config.yaml
head_dim: 32
rope_base: 12100.0
bias: "all"
lr: 0.00135
schedule: "wsd"
decay_fraction: 0.797
batch_tokens: [32768, 65536, 98304]
seq_len: 128
train_tokens: 832800000
Each number is 500 + 40 x the weight over its row's rms, rounded and kept within 0 to 999. Layers, rows and columns count from 0. Numbers have three digits each. The size before them is the row's rms in percent of the matrix's.

# layer 10 MLP down (transposed), 1024x256, rms 0.125, rows 406-512, columns 128-191
101:532540494489428515471465510428508481477564553539539421471428463463457487478479474485477609461473529589502527454469476482490510488456517592503469483553477447519476474494500442506507468502554538
103:522470513464488536588422450542455520561613590546537474507485542548530508510594483499543488547522469494526623499458500521544497399549498446570513488545536529450570496518522495525523518494497514
099:523435457518489571498449563508541502527525500499478514529492475473501464489461521487540500523521489507492545505510510492557488486505500535535516519493488466481413504471516500458495471611438529
083:508496495497499705515531521491479486483479476475498542472515565540531407469460470459436545490547483508493485552478540498452487470502508480529512467581480424510506466473492476606489419497538561
090:477558554447537500471550534483482508520524527457453438493505470491451464500547474523492502466472576525520503473494494536470475449410506498568492586516520475483447527541530477493475519466534514
099:449496564499508515503462532475508526500428507516504551509430544503535498494551450507434526479430518484503502527586537476449518570506529476545433450487527540590545473493545436466580443540524499
105:485411534501540564495427397543454529531469524577503488461467465508468460472513504475469401494429514451453536476452544548567502506489492419454495522524481464474466533537535503434524482510541499
108:515536471473505451456508499547508590449536524524511557499491561489491436520473498524514447501521540501508563496446539534593532457457512494467493476516465539540516509482464486511461466474552530
113:491554494528577516485514489532502501536504493507457548520486494483502457475518527481424425515469558553534513463554507428537554690490536516537533513488542541550555511571441599478498492509493496
103:430514506494486443558519466529472537523465528482548479556585505519436466467552508500553433496507494403488504541560500539497533549483466497527508589570489434471510539552445530475512525505480561
101:538524536511590559463497447499532503513413527428513440570492501581587443528513475496484486546463504523453475527521482464532454586437456561495502464472460520476477492478507535452460442451520520
101:473521498497494482562526449525542538456521417510505522539485503468457550581515574506523518497529506455413537462454585452503493408487495474525492512489491563441481409494483474446469511500533533
113:510514439482485510451542499472541457522504493460410454421462434468500546414512484475467521502520543540484438456488528453444460479558440456496467446404541514533495505477428525546558500498504528
104:574518537504491449506596413429549449530490484511480555463563453432463497506495530457415481459413526503518516444554513490511467529475538531513461599523517395494572474456479502438512462546477512
096:456489547446477527448510467483491484501479485450495469485534489507468559495518500529495472477523519482502447563430428468487470367481502436469507474520519438548573549591487508519506483482545532
105:487498518490409583497495492476528506563536576630505492472515498446492483554519539467504499473436441529537413533504557553444501395519475494433525491549489444467502484512462478515489503442511480
094:471515516534525504463502480588426434477492495563475518398474494492464424549468538520506495519532465540489550566551493519499531442442493513424510491547421533468505545547491542494520528577482461
089:477514549512531526481540631529524428466497526507532478548517487493523523455550630531464528468541457525509592535435527494446458483474498504475514563533502503514488428508588463547459490446549531
101:532488506521508508489475439546586483538543518526543467501486447510542514470437464441535497479531525455536490460515514467567519384500493506520448483480493472489527485490487428483585599523510514
098:508473528486562459531537487509510507466560435552438442456522570502497461467511560518512482548541513448520503467537509400509504516466488415450487500529430514497497483496527423481501488531514559
090:503559414531512454467436430490506464571475458511493442551467548417455488488548511459549557559471511493528515498495496548511524644466433546539510464448462548501514502548452569448420485508493482
105:516546453496438546522424549510455503525545427536471541540470441468500476522510475491511521411510493527533537459508516542504518357502483544445530458533579511477457550471489511549498496528444464
105:518492498531545566421481526549547436501520527500524494472538451530528517489499493471507510471506447488454556466554503494457480357467483548514432467503546552512459530474509462389526454518541470
090:502462571420529511547398446501531465528434428494547535496461565464478535500503452499508506551548474445566548489547577504446484482541510509436540498543495438486457527516424489519535486498465504
091:493515485516522464507536521472542505468487542519488471530493536515502528487416504504518519479502549495483429419468508465434529469448535485448512463519533491531533527521545431508469483448574568
104:563513493485533490522522479463489568570450608517531472438560510501492458562479483500506468555545504545496497567517480506464466500496505443430464519544519441478521548514517485471474511495505535
099:487532610483459487458517481450504545506461437485476455520407433533395461464544481490505531536457466494503489498499453490421508585463495500515464518516547489458499507548460491529517548544559563
087:490514500445510579480471432564463539449559479589468488428511522478480537532526415565515557530476529450509549517488509529464539410495477489409527518466502472479513511537449490496537467513573531
104:476513444478529559536502442488517501445412598554467510499541519436425434526483528510434547466473504501459476587554542436530457548467495448546518421547443488436529520521538483525477532563529514
089:478527459478510443522511475487490492490562584543553518555507595429546488472523508462483514445416451447466483471569556492492501531562436480469454521475515517546523463489595467520523550558472585
092:534480522479517495519464428514517464522490421495514531510406506532416494550489517444466445505492502517545511506513544433483485487490503516542475543422457593515543452518486521548509585519519482
102:532483480552539473494512547486456458531504451575440545531517540505488543548506521519490574419435540518527529503510520489483472419461495441486549502514486524487487423531507490457444498489488514
101:570480507529489521496479543486488580487512557428500504545562474542495504517464570495480492470548516411524519629455490514467509439427532559503508579440455530472562479519484553498496585522452501
097:463564423502567460546442509541565472472493541481537499526558542507550488523456413506552500552385534502516465471531539400529528513473484451474515539461503475554507478545447540465524632523447538
104:544505525536489478486450478459488487459487568449508502484525471471445538539465452516476469457539421439520521542584504574497466535475514415514594517496576450508513493482481499493416433490458550
089:483466516494463551431531495462429416572510546501549485468488569509501502461566447610497532529499532488528476512487477468461520357468447516506514460539459499495514481534519548415483519508468504
100:514493492476431431474505528519550500486475567509548483520539548541534523462523610519498532538513537561458474469485442585520515397536455444483513507471483559464471472487537433505494447493455514
099:480479490535519405462498527500515512495471582474516515520442484478474517512583568453385535504491561546460435435532506500551496442498525497479498487505439462473488517499523493534583453570462444
094:524513551543496489504478488450480497433523498507466469436459570512487424536548479536476432554489442542500502455502541452503493587503502545483465489507506503458537488467496497464513514457489480
098:569474580501482518421534472475459494466498561550530483513550564500471484438486476479480492473489515448474591510530545518479436591550503511460475463571515523490523560503460564480482508508464506
111:456432449536458507540522509472545484493500536479510528512441506504487518501529521453434507508492511481486474501524484470510487433465425435405486488472488480543590545584553534466534454502564491
114:587516433477545476503485424489538491461494494506561467484554513522465474497533464413540539492391447460511541506501505454511532555483496495485383544505496577503522529580602505448478490485585486
104:465507539409533582506503510481412570509450479488585412488437502623569449471497551509499460517595514529491430502508590522468470431472442531518532525495493512520551448529451486482512513460495548
106:544464514470539510528427512515525530531504521580459443480509484483459544467393528523547516510493454413502504511485516568511454406500598543522534488586533444522524485506573530546429465430464505
091:505483512485371415475548469538498484535542499567591578480517499517476481436533494485483507558508446466520444452545539505547474475456470559472479514544436510442534521481496476473558564538463471
108:392510480498484424456497528445493507560538555517530515585493512528464555398560492377458517454508453486506487541546491451492460350608483485546485491493490535538445472510479483475517463519480459
096:479536475472463552468491510475573513533524485537453530459507523490520517444549520462545490500524487451490510579497572522480537487477431497590471502543516536548466564443581530467481522566461450
110:454547474544557495526532488542526526512502499511497457540546538491555468473549467512385511485474563482487514582528476492506504594494471474484489486507514561526507472504506459457462532553458459
095:486537439507545501448468444486523492473483530519586555466588593501581492544515529512549530547443481503460437521553489476519490438394434511531490488544521488520554450510454552474474499513551458
093:546557550452440512487548478539470503431578499497485577570527502495476447479509503480438472490540464475517530494539493495474535481510540525449505561500487484490479462488447475477433520491466496
099:551481543402464533504585506460518480490517470472507497492482483504495517480483500417500464477470479514489491486512469521467469337495547502522473429452451547483482537578547467495488434492543555
103:531451508559435531526546517467568487486460564558403547500542393503563489514566456503459482551397509563442476509480504501486425484479454470487501487504534491407599471478509523440564479596495474
100:492495533421485530506526558479542546516497477486491512445555513585481443513533574507495469460495482486447555567495470448490487473528499502515513566472479465520564377482455549401480482533473497
104:440589522482503483548472484496512438509483511447507443530547528536527465461567459531442514487448487543510513515529442517415595498488583465589478499456574508518496449485561486471515558456467482
106:518531561481455516503496520554485445572473449494539496469481492467549583527527501448551546543525491516455518536523576448529454425532495543471562501512487503415546466505466525489509519520540464
108:511518536516537494464490404500536516545484497512516458541500516485492518502559416482488524483496556555508518449471484526529479602397487508461485491495559492575471510501450499522577476448569521
098:483506482512521500486532541497451549513509474513431524466481490591574515484509487505490508463472487462562494559515487494541459557428466515572450512486463480486444505535496509494500530445407491
092:484485516540473477380525479514522516532522527530488530571552455500515455465521531442506475530499521497496509503532459438511493535466468470474493500532556539510477468482444471497457502536510433
097:538488473476451462558460532430503483538575502590499539521486481500559466515549506457465440486495485509506471508535488528508438421508478547470481512532502490459462547475517463570503479458550484
103:539562459451558416551506514563555505479494455400558512495485518575540455526515508505481429547505558507491502522570484484498402503527491529573519477507523551491523530475518495521502495535486456
086:447569536476523428544560505554473440449432479430524566467560477514498527486498495423520512469544581406547490480541486483518449465510516532464547467447510503506522490483529531479487518496508506
088:516434532568532518498449490450532495460460472475476516528492539503579461585512480509458461515474485479508557436512512454473522635518468525453452440487456558506441450468497485541500508542421491
100:455512532508447473490563500495475524515519498476520471478546504550469473541440469542525494533554468438483477514496513430506555418488470517435453501478425527430518529512539529507461471495509512
095:495480506565575469488467522547532516502446488440579491475484515453515461573510534465476453532472472545508420451548403491486563515530543471493523562472479446487578476527482519522502512449551512
109:524492543551477529432459524501489509502508463568472474571476504473450480480478490536509505526493521531466486532495523469470494471525450487508532508490524538505562448506494518454515469464519474
092:520507481452490377503543488522470551528510555506463492506357527469485413467526510492428488549547478492438520534495505508526527426476457541563496542457460565448472480495512462526493500463564553
096:523427516523493491494468489490487514539624445573480554536504497475527496490476548541589501554591516513620477545545508528431526553476566573480598502533472550499463520430501413481450465490507497
100:516443533487487509448496576493498489464498472470479467488486519530536549541476411500507496532481518444420576538498538518513475564517455549490511443472489518463470529511531446510478556490482468
122:510451545514518548497500471428504476546494583529490438516547512514523449573503514549469512428533444524526506508536531479527492582556549530498498484510446418473460527386529491480443458483481472
089:521438518504583530502517448485477511475552470534476539519519515497617501424477448533521395480473490511572516489559540465456543555536528594502467529541570470554511502467459512509443481565468464
098:463497473516554536599503499491457445574524561564515512507460484588528507527444477495436539522474441499524578498528534451433535539542475518435505530533616521533501463517516505540492517511537487
092:453524571522511481507427535539495510464530477469540482482417532493540543504472484528490490445589538460494473493556531519490436369470512569456545502462497458447448478520531496537458465501530506
094:503429482478479504494511495514486523510496443522550545541502446546532548505513542489465489515533525497534438444476404530436465467472465456497556486498539532437454535522460490499517427524465516
101:482530533516519577503465538553439477517520529485450472435524488507516429593525536546504477407531464550532553512490479509495591412475512523489547501469493530477416451453431497535457460452496508
105:490418509512561498395552505389469418432483502516454483486541548423515459548445528510567517513578476511524492595424489498455500562543526461511515493558456454512507528521492479527399460532495481
111:524418451464509443532572542482490534528565544524486486570536522516501428515523514519512511485474496564554532506450481492516567422476458534491524462557525572451466474462519491428539501478500460
090:481477505489567418422503577477482518520513524510493495549527450446502511400508488518462519481486436443518547519488473507518455472524531548482458571428473488460500464534445559510470507596496479
083:541569473525502562519525449531544491486512452551486512468566475486471482494532457473553457534482560456515545461449463496493485478533476571516550515556425501442517504497525468487486501531505462
102:548521526561528441504417508470545497430553542460534520573474449440499555502396485526521553468522448507523491596511534465528484495494520525535438468475492538474471448541459554538528492505500513
096:535515457500456446575499525514496407498478564509570531500463508459531457482439496518487515438435439546517514491505448480552478337539496484495509498481550481503565504470490494527510514492398486
101:401595544530518452495495545455465474478478447493516461514458466518471543478484445459513508532451493452445537467486512482486513549506491520535460571483435499482522399504474508448523518527553443
108:470569449498575462514542475576441455463502521514462518441522527471448455433440457452512459537484483540486551535499485500463561554522462590469465534529474533549446545425559481518435489429491412
099:534496437509486505545501516601544483523523478533497454433535485474494492497482495476527467490489458533523520521508538510530438522458607458503455568443476473525473517479476579570493470414523464
097:527491488457499494439544541471516510493496446546460515533423476508562511532479537468563455525496507432469494522515475537483498602536511452422521423507509475505518458553506602548450490532475542
089:498535540568480521475484494469434454409454455427519449475534482533533447445464478468467510514437453552427503500527516461468503533537526508521493477518453529513440448484503538483440481569528497
101:524474493465534456460550538545516461438508543485518494520385536541525481488491474469506451569523497431443513555427516477587530528519486478488456460429454486513534518467464399435562531524454544
093:439484540561494440505496497498512511495468408543512523490520500523483480491550550476538522451456495470540455494426497530447506369533492466451503552444484476423429503528424519502475540484531488
094:431503531462537495548505487537518565491535534507493491408490513533473440492519577485509541493494542507467489492542479508482471392534547537498511411550446503520510481506545467529479565462488545
104:489465465493488538523495579514570522506513509451482566482510482487446542443523568432510487526530535523536518525502529497541452516497488435545456456461503469481469451533525530514539502481475479
096:543484501543556462522452570447492477501480529532539462533527434460548480470468471488478478457495540476526444488546465536499531464477524499457550476475494415558538495539552496469506523492481523
088:475508484503502512494479549539504491486531418456483516492600494468509515530482500481473484529484555478466507499481486521529500431457549376441436506453455452497550537536444494490468537572486484
094:507524512501536520494562465464470493576375539555538487487509486511485528584501420531507497504478549445498429533477493482508547428512436536451529541547529541450480518491492498454564557463494590
105:458524463487456625528475523574484455458506493544489520504496490455445505472477456483564502503511420484515444460488507432490524498530566533474548543584509429457510459493463495541509460497443470
089:596525517518474543556512501543533501533509513434454503503513435485482514442520583491457428510551491441510506523469484460488581458476549516477444535467478520490465619566529518552525469458559523
092:483494565492519463445441496498511543492507483519514484525513550469490542595537475516368485501564459512462479626520476456495494590544520462456502501533495491537437550541490560527409545486439469
098:551524569524514473489551453539416486522528516463489522553483497435476506523503469453471493504453572422508488523522466547516522388527544424495477483510453491440521520537557415604482497471461470
092:479528442571486595480503562463449524521504496522517511543537528556512488493472458516521516551450523549465483506505507520482492628484463506476532536549459508550570384453473485527489453434480463
092:520487531470530477560531477505484512458468494541527576563400507411527501484484514496527505539490487527544522526452489504471545434494527578452448441484446501543549523479502497536534483529500512
089:512548537515466530552504538432510534500464494428496518503502486549499454473490506516445500428450465486483468561539505533449520453482518554501546480528452558472456507465493457560478495533537482
092:476487502546606472477571545474540470479528508500458478548517477537448496448545481438535574476487521494520492561535426537457550616483496527451566530521422501533529474479478515430510542482525489
100:506570549556518477476522632590489464537496497487554528556570466482491502555509496470423511520515524468540536514461489519483520511478526498489493498513472507472546493447556465501507471474458433
098:594551490526507509524557492515494581516532442521491537452515509496485506517490529554508533534519556537488507578504471555477511466477520520483542531480519410479511501419470484465484554466371522
095:516569513525467465422474476476543559476445507488501447446456516513430459508544487520513442519559538579527482460481481567527389557501533505495486432484464480406559511458429506481559461488474437
099:558534511517478505533558413458544526509507476488507495537544459473563537512459521529553495548547490451483476533464517499567530480494428515514426480501561503487487549473470493474519567508582531
083:471507487521555481535511554547468456465484506447456477482477542518454536510456491491481520574429501499460510470449470498484522456565461437472493486437494499479507482477573531570486564543473503
095:535550499408464492524562447511486543544499534575468523513510500523490479501463445487512484478535550487486542421465466503578487468562483491562455434488591525441457510568547570495486531448552577
098:415535492470432400490472510560463475473472462506514577496490519530467470555518445491467512515560519534527457557490481459489555441512534521468486520484542508530480482522507494507497530523496514
# layer 10 MLP up, 1024x256, rms 0.127, rows 407-513, columns 128-191
098:529476553453473518511519512457494482471489483463598486561576465536498488551514433491527502522564427530508455506490489567480451524553564576421471528487514483535442446504533470529462474582482526
100:470464537479581435493496563509515464466504452528504457527529423493567545549541454512424554511533468474525435440479500502463524497538455494483505408530456587494498489493531426500480469467462515
089:508463510493487440484480460519530438529523431489461471504440468433512530492441514446534485560501480575466526468494504480528512485473472512501441534488505563475490507546486490489532504521475529
094:485458451486408501506402517520493480514525446481514519476438521549547463530477534511521515466522495415518455476467525460475544521503482504527499519446477549509542542501519529413565482439493470
100:523548548525534496476568495576479511459541518581508495506461483483505447483533522466451523468562521591457519523468516536494543529491473479455486534509488548532477514474519533520521485419448452
104:558548540475491491487542528537498598495515527462516541490557453476516457461560510515507459516520438528460532455501552523445487545554461558563435489461542524489475414411453555461487482493484485
104:506518443547481487524439483526544595483465529481496500492476439512543426462413485544510428555522549504490522509460515527576506510559463530568464488581500462499457543461529514528541543525434456
104:546496551525458549437450435467575532476482557452497486465533520456518510574520537465506424471517479484449489513430493550534470490485508505486406509393490441497487533511502527439522490539505414
103:479534518591491485475476513516475501412517508520482473524568452486487480493441556483468547515461497535507529457462492458502505516448439562438389552554513475519553560515464512470448569602429520
101:550422456464478489432496509476523543489483521476499448500460483487532487464481547490564461498544481455487514440481524548512544526526534531461465515414415470529475595559577465431549557538482482
099:584523506435474576447507488503556451471446410437433456539593496568573453446493462466478503544504552511545548535498507506587450569436527563499486514458521471518485498496494525513505487434475532
104:494526488467549460500453465510500480525490493491449435539565462524479494496547434557463428425518432468438524461481489564522534542507470481445519460512443499520536472413449449472565452486495525
101:518491489561501575486469489608497509514497459474382473495502501523487452421448551521547526508514519501447504478522496549591492501517467529493437456517518579499535515458511480488423463507507525
096:501548412607562493465503526506520479430512493464476486461462493429475451515509596529481477476433438521508497474545582469483539514450532599562465457489513481534496501443528471523545549479482486
100:489562452444491476464531463483429520546465500521474581535499539535481449478513532506540467550503548433467514386528502447480460533488485554457476484484504523517478458488462467497532467519520469
095:504564497475493485434570557549648534534551438427443506453561573562489516454486492425522551527579479498462560456481516587537526529487544557551458447450474473544559542532475422524486546478442502
092:455490495528506515540515472473549467472492478523526563455411449505509501492478462510513535524526475489465523452456456516498479571452505507442544527467539528477454423515471479545541555485477511
098:536518554516560496424434500546481537511486473505515473499491517571516463501499426592524518455454550442453560515490455536538549521559513493520487512534546455492538525444490510563470513506512514
099:445529525543437464476545581462543508494452536499531479472557436499543465496487471472498526410486541493422473483513498531513470517450472484482456483491514464534588500514538516539474544499524518
092:520496512538499489480527529517553475431518440460508523511529528466548507521555540539482487500547409549446468525519544478451523507491435513455474477572547524512502474464532502569494511463449533
104:469494556517508456458481410493563472462427515494490524484513566444516515507486628500496542449494527523475503440501554451517483507458515465479478431498413480575554427541552453481511408464416532
101:487489523502473463531465523552483454451508517509519470545417495526496443448519590535533489506535545508498486504477553509514538499513502514513523566593511507495549517485523446485506537530450527
096:527524536550491505442532494468472491518501596514510563416445477475446482477527499569486526468493481539498465504411479519484563544448508541529509548488446460540577534535556489522507504428496500
094:492503566588413524562382512559494392500499454577497520447571505489520394521490482530499521457470547563489482514557582511516494492495434526495494493515588509479558484502513513504505531463560455
104:463493577548437441456502555474468461474468497539537528482425479465457519499514505517542527420470529469469500477471593500526482496480547528575431486473518566529530488484514494455540460490563519
101:436477489534544479484450497502512482424512503479471464511524508519533467482492483495490557422514537478486441507527549476467416538538496484440441490552559491565461519435576481446513519563492480
097:488460493547475524408600491552521477606451534481498513519438488495499508510557524440526460527492489532514534455505511516616502511492530560521491469527525648480557452465521537507555478497459507
102:451529513569469465430518495518442526524495487448456475532447510440512495442581477552532577500488427516438465431535488467519501507489498508433485477455523496476554530443516444487491495472548589
094:558421546475527551505455451521486479492454438459543408504482452491474487451507486484489549461525481465471580529435432575553496480513471506556500457499542478541436538526458525518495475516494490
095:472443509480521519504536473536553538548524491495468446506517537450444481455523506489499438460526452472441511554424556555542548516507472501474541493490549536483475577496553484433551492527521477
099:496555486450485552453460515450501519515486492488506482405523549476475477514522503493450506465489496517486414485474517455445471530533514522584458526511477498548523537508454463494507542503491412
100:449529496498567460488521504506481523536570447476581551481494483482489454421476493559525507498460479503536443480509449477480526506518481498519495397492505493485473457483489445493464438472471515
098:487496487468429511492479483523466475563494484456489539535515421481407430462510539524546471425474515441484449421489454484523483549449547532507522478560493548494475498508469444506511472521506498
106:550470504515488524558493474531486419501510479463515478476511516473490506493555498503505504495572466514447524578486554572617508496473453461612547437568534531495517464488482516506472512562509520
092:567569506525538440516469552573615498409523483482472529516491433486542492517441528400452553494554520494458528423470511481560513523546543535501475455450556459523501512493525469494550504515497479
101:505508515448485472455464444581491502515478512549434513526398473568470508460611558521517499455477503466436463512452532437519499491560529560447513551518443490582437477476509468455553498515499511
099:498461509434503545464470476505501491463540429507550551512520516447485489440543493494467535436483475500515486544487533449545605539484477426477479472504455450522593484549490500453470550415581559
095:511496463449500601495528458494506479580452512541491510519516486513513452548500501468564517518515485497502519458468419440540464521518474476600515502508477471521493538494546485522536562545547457
099:539495487508500511472453456569532498504453420537380434504442414545517437536538556457504545508425491538459493446514522519531476524414540615556481489500561531501529500618532464547436581528471435
107:496631465436544516490428395505504487438431441454483472504585489502508447462467515526499548492464443462539509525439470523505466557461482516541446396523430519496469445531491496504480523489449533
105:533521505510491519498507428577541450533465449518572564506514508483473455440533527481507521504515495512542597497528503550492472510449457464462476512534539439523487484472522546500501488548507446
106:490529504554483505454545518550521453504530598504524500477476529418529482422574491546536497434466496487490560481518494549468500528500455566462465498535519513523524455411467478492468500522488560
102:474434497500462452481542456513557555508489484495482546533508470522492512433566514447479497436482470519444504417482495477533600551545532481458447457551485544469503462541426443492543486560492469
098:502523525506475521550541504517464522463478451475481533555476544478535437466565532524504504548464523497450498544525484527578451520455502491495516490518530488519504458497524472588524509510608540
103:556504469481530452459558532522545521508465476501474569504520478464529486438509505454580449460561552492519506466480570469536558516483398509459446526526472513519526436456519477402524486521524511
102:511525486484480461508446503516519528488521502542521572466473500502529482506469575537471598499399477457492464514459463408547507499522415439459529472478420529538543475499445525519555541545482534
107:548443520529526548540477524496564480468485513530503529434519502519485485437525526505491490582491508480515494416539564520456467515434492521506484486535436460559501446525555546536498500472532466
098:494498528497473483540581516519520494551450491374502490486455378487484410556488431492459524523445393567540484461468533526568439557614534524510501442483539486520514532500448489501528456485509471
097:484535533470538546461472532492504498524469502468504440461498456483502454437469541424533550490511520531526461458453516546523473550583515499475495533505508509494433441533491492493491514511473542
097:459566527502393448503524585489556421538500499550464551516472553473587457421601537475518491480508528499469405509538524509494516511549469517521441533464446407455481519492504481560477571496446440
103:443522465455435502523530492442522471484469540554453534424555504472513504473467427485449491479544520437500469488458568527483515507491445489517457464459504467554477549492418437475456518518640501
101:495489488513454484492536531462487451502530481515497511473518406540510503499516513500542502529516562521526606503423479506579426512522458477505495498503554385509487601468415436477481579543546521
103:484516490522538535512489440581537510430471493512548468526472517510521452509434454523472514419498526513519535512499472455474380539486416450486508542424496575519505518518486441506534460494424479
103:535522508541493467449480448565534496437446504487507531460532556461550454479501538508499475480496446526508464454482487377517525508566449467439483468493429494523525474491485456543460390519488478
107:477503589499462493421430503602507464472420513466568464529563508467463465454448529467460545509520489596491450566438530534560459482497473468521429548526458490467655546501549509544541459453457512
099:466561473600477546494470445469516429505522524527533512537471530557493492526604546536487516501496541588439458520425475472514514505501552463549495457472518509549563517492475478472453467543478510
097:555535523481487569476457483522512522476483514525497476538512571445549510530583558455478517453481501479511568493503507537555486520460446477555448517476440471466531446493451534411499483502473514
098:460543510511473507457554527546467489534499448522517475541478438535485519487467463498495539504565396529463575505543526533516499549457498491426426469477474445533469561547521482499514520516544603
102:496467489489505540500477489516516574450523527493510458529580475443507473529478507539519523453458434490505458461546498471501482533482479498511517394476472483597483484540515484526478461527505508
092:498453553530469446500532541557511570543513543494418485554524483552548474552532510443526454524427483569497498456496569454441538519480527436482459455500557460476512482515467481501521488466460499
090:514532507473473568442496462506495522532490470527548483518523564610507469477475527459517548522531472492533561552499497538505535470491505478519513534603475549465521545521493462597542514464500536
098:566518507591518506514481553505568513468489551567462463558500471462543457507479547500500507492511537470440482424470613532574420531533526470523497444506526551527577465494493477518589473507507492
096:456536510456512492466555488458519445506484486499425499480495533457513483511488532486506432502439500467489511503409536405584507518531513567530502473450468512505510493534534445523481529503429507
106:494517558517508537504536408475508560478561555519499478516473544494466441579460581500457469493511462520456587478496502558479504543482480483540492472565478489509526475477460377464555487485491508
096:481455489518419501557485448473525565481510458450526546463519482526466527495390521486527437498448538507423513520494529480459462497478480420437509496533487482549517571522550527456448511526457474
096:459521551515523525490467490455488427456395477437509476481509526516478523463521464506481500480472493525484485502499509559561406507496524466477419503465512498567477492422515532484554513543451432
101:578538461511483458561501510489513528461476546552462446522469452471567499564542525488443503477526492508456491467467561459483493510507522486486473463517543534575564456478470478565475474562505494
108:502516497514508507483472454529578519457453555478444534584540480470587508407494482523526508504551533528461534544459561520512497533464540516486460494537522469544510463413537498523533526569495493
093:523525550506440528568502539540539454517498449467531500524439441508439471539463586472518600489519485492502478529485506429555401513451552488512458444444492515495457505554510445541479517486471482
100:527521544571535529501560469491479523457504534515493492413572551437571474541506517472453512554466446485527534473503520481517491526557540456502493439448474499572570501458410489457501538490518467
095:447557477537500588454570476478435472544497514510456534492531524481559486510502495580473524469455461572460464522483445530552496507396513456497491511542512515575494494511527503519542498518482569
099:559531530501519509547528448570481496511535483513551424515510427455435460503506451506503616553521437559446494547460538471528517523436555559515528402400519493486506445481531418488483521453524503
104:548540487533503523447522544505498533501426512502528483598535566486489468562470599550495555457427532523469481493500572468505483537465507417475531475515476528477533442527468453490548490478449563
107:552536491641515457515468492443504541507480465561483560520451521534443469460462485513475539493553488522438526469467537497579541527501501546504516550496444506515533493521504435483483464516452478
106:454516529530474493496527494499499457475543470491426509586503473494517458559575488478495540485494473423474476535447530468499497528511511489462510555560471453544506431568545387553507517497497515
095:483525609514470584514540460520463542460547493537505477509454513480507498535493554479606459447532496507548567368554524505452498516469444601502492483498479488486521462531503499534566453478501459
091:450472512563556445462462524468511503486455535439457517544378458494496458523444450523540449510475485553521484567503532435557592523479507531474543463484526531461473531517480507441453544460425486
101:472590505481464556458460513521504466518563580484443482542512487509502507445507491463572436512585506506567474466436548530545513519595499560505412505465528510481509548470405489494535519470533494
098:531492544527454535512492495511469564520549505483452480461537488482478476490484481459571558468506458509525488573522580524426472525553486510542544424512467538518449515452564530535532479475565501
102:502480542503519557487567472535501459497383517498478509478533510466542490452596553481474501435536450554462513520472634465534559505524496462440470537508534555564452465555548486560468492525474534
103:518478467538531492530531409458561463488466487511521517442505454552584515543475494474567544480524482547471515485540523513578518512462515499471485523427511492551508435524448412493537489590505506
098:508440509557494529476436463420498516455506457529534518562558497482473469486434513453426514489500545552483464505428487493487531552522517530425496533545550471559465510549457484514486532449522565
102:466537505526458489476447477481495496557503448515582516463589511515520464544494471493515533521502470464522533445502516486555476493458471496490539571460506573473508483531569472523498492475585459
095:580544450431489631515450496529505449546445535476559538457562542430492474426546496460487528452595568522516521510489502520511469532461485480559448464508468509473506500532518474482498513526488464
099:531528428505518551470534433542487513456509496468551445497571470486616522459476470494440508507529528555512522525514492522577522519464501474514513388535525482482473410424462496511520490531466408
093:569543493504522512552544517518511547521511476433529482560509482547503482590475548501477486489582471517430534461492463522542496554487539478534548528512505466446504537538535492518506480427559539
096:507473586437402505487409470529519512488571499483491478499520541428494474530480499514516434517496485451488575496494521493486525531510515486515466513470601503463415525558479512431481477503517476
103:548528476518503422405525498521555586503491518527417509470493503489525489512533539544525510502479445450521505450445540490522566544459510519533448407507537512512483490516453479488493533463471452
098:563511499469523540440449482618443477441412508520455493490464563510495470605471509535490546496552534533490472510516523540496458497500484450591510550549563564533597463478498472476502539552511487
094:484531483553486475570508470534554442462499551478528529511550541513547444581463467469526486482535482468476444516419536499558523474501498489422521553464450506518454506578459515482560483507549498
096:496479535504521543491424514513505547510544369486505557519574525576491487499445467507472461486542476454493534476467513548480500524482479484572433451403485455542550469504556490563490487569499477
104:550504478515530459519488421495521593528524503484491507471558454450564471561506469561462476498516525490462486531533530433430485522535472507450492426565480518543519520502537451419543560541521494
093:538516495568488500455493453512525524474541528459514530436491458464522470570508527448543531538450499489532545466497565455505528534491462517544460451534435582465442501538494433552535518497430533
094:573504567516445542588528420518484541430558542516506526459499478417457496443547496527512566467515529530495555490464511566528423532397534486486497459458510460493539429457433507460608500538485519
097:546515505488444506468512492465526464460474497541448488511487526495513468421509538451517451511525413456539552491533552515566511489520500539492454471540479547509474506509526459536581453552526483
095:519575543484448515515529493508499512545469519523501453475465584492493476471484460501463558496526479450497546389481450474475492506504513507544479454499569470450464466489493485530479396513480512
096:557511511424429456554403523537509461474536444527512495472525460486579508527511562511555509492476453487506432521489502484491497499535510469510515519531508412492526512493506506520484537490524417
097:475421558499475533503492473494502481533478487615500579542476530428493462552601501527518452447452513540478470479503465534520439504535531431598512488511527545557498527429514480541597538405519451
095:475505541532378623493485407521465468503497507477522573472500619526510505514444509499495550463498533502489590440501501438504450510493484434527517522439487447532582503515461471553453509560532463
103:531470538479540563531493470473512474529499485490476481523541482490491416540478490561501560498519483545521543514486513433541472512451458454510480469549427521498489516584504463412467521522579548
099:474492492533495474443446442502521467489454504496469608533506486500490467545456480463453506480446451479499468478449574511521542543503533477498454467500470533525505519516535568471604424461594488
099:542487430512469496493449485458510447531484514455535573543506468472505516410477547507496540480454439492505537487543541497514458502422414487538528490513540510549519524501521491497524500511486472
098:551504522553477511494542506581499526437458480502510518470462494463449452575491559519495507536473492632514486472578486583500533534465486531460472516502452552497531430509501441574474389488442526
093:513514561461472431456437472534485518497501495471554586578542435466560476528538511461531588448532460508547538497480559497463487501424512527574515531530455511529521443464519477514542481476520544
097:474546528647448477488447514486509431455474490413500396448554542517480480476510563468547502421495522475526506507560486470516462501457532517501496471498507460580458517529536519533464424532482474
100:514503516543454504468551531564547518465521480479525536503473454558531465404501467525433465501458541560508438487469477496511406503547529491534431427472544487448476514504485523557529496544504424
094:515476496486482437513451420488473464457462471466519516414472507468484537521489510506528500489488412514530542421517467500508473530523543525505481490475512444536541450520502459490505452547536435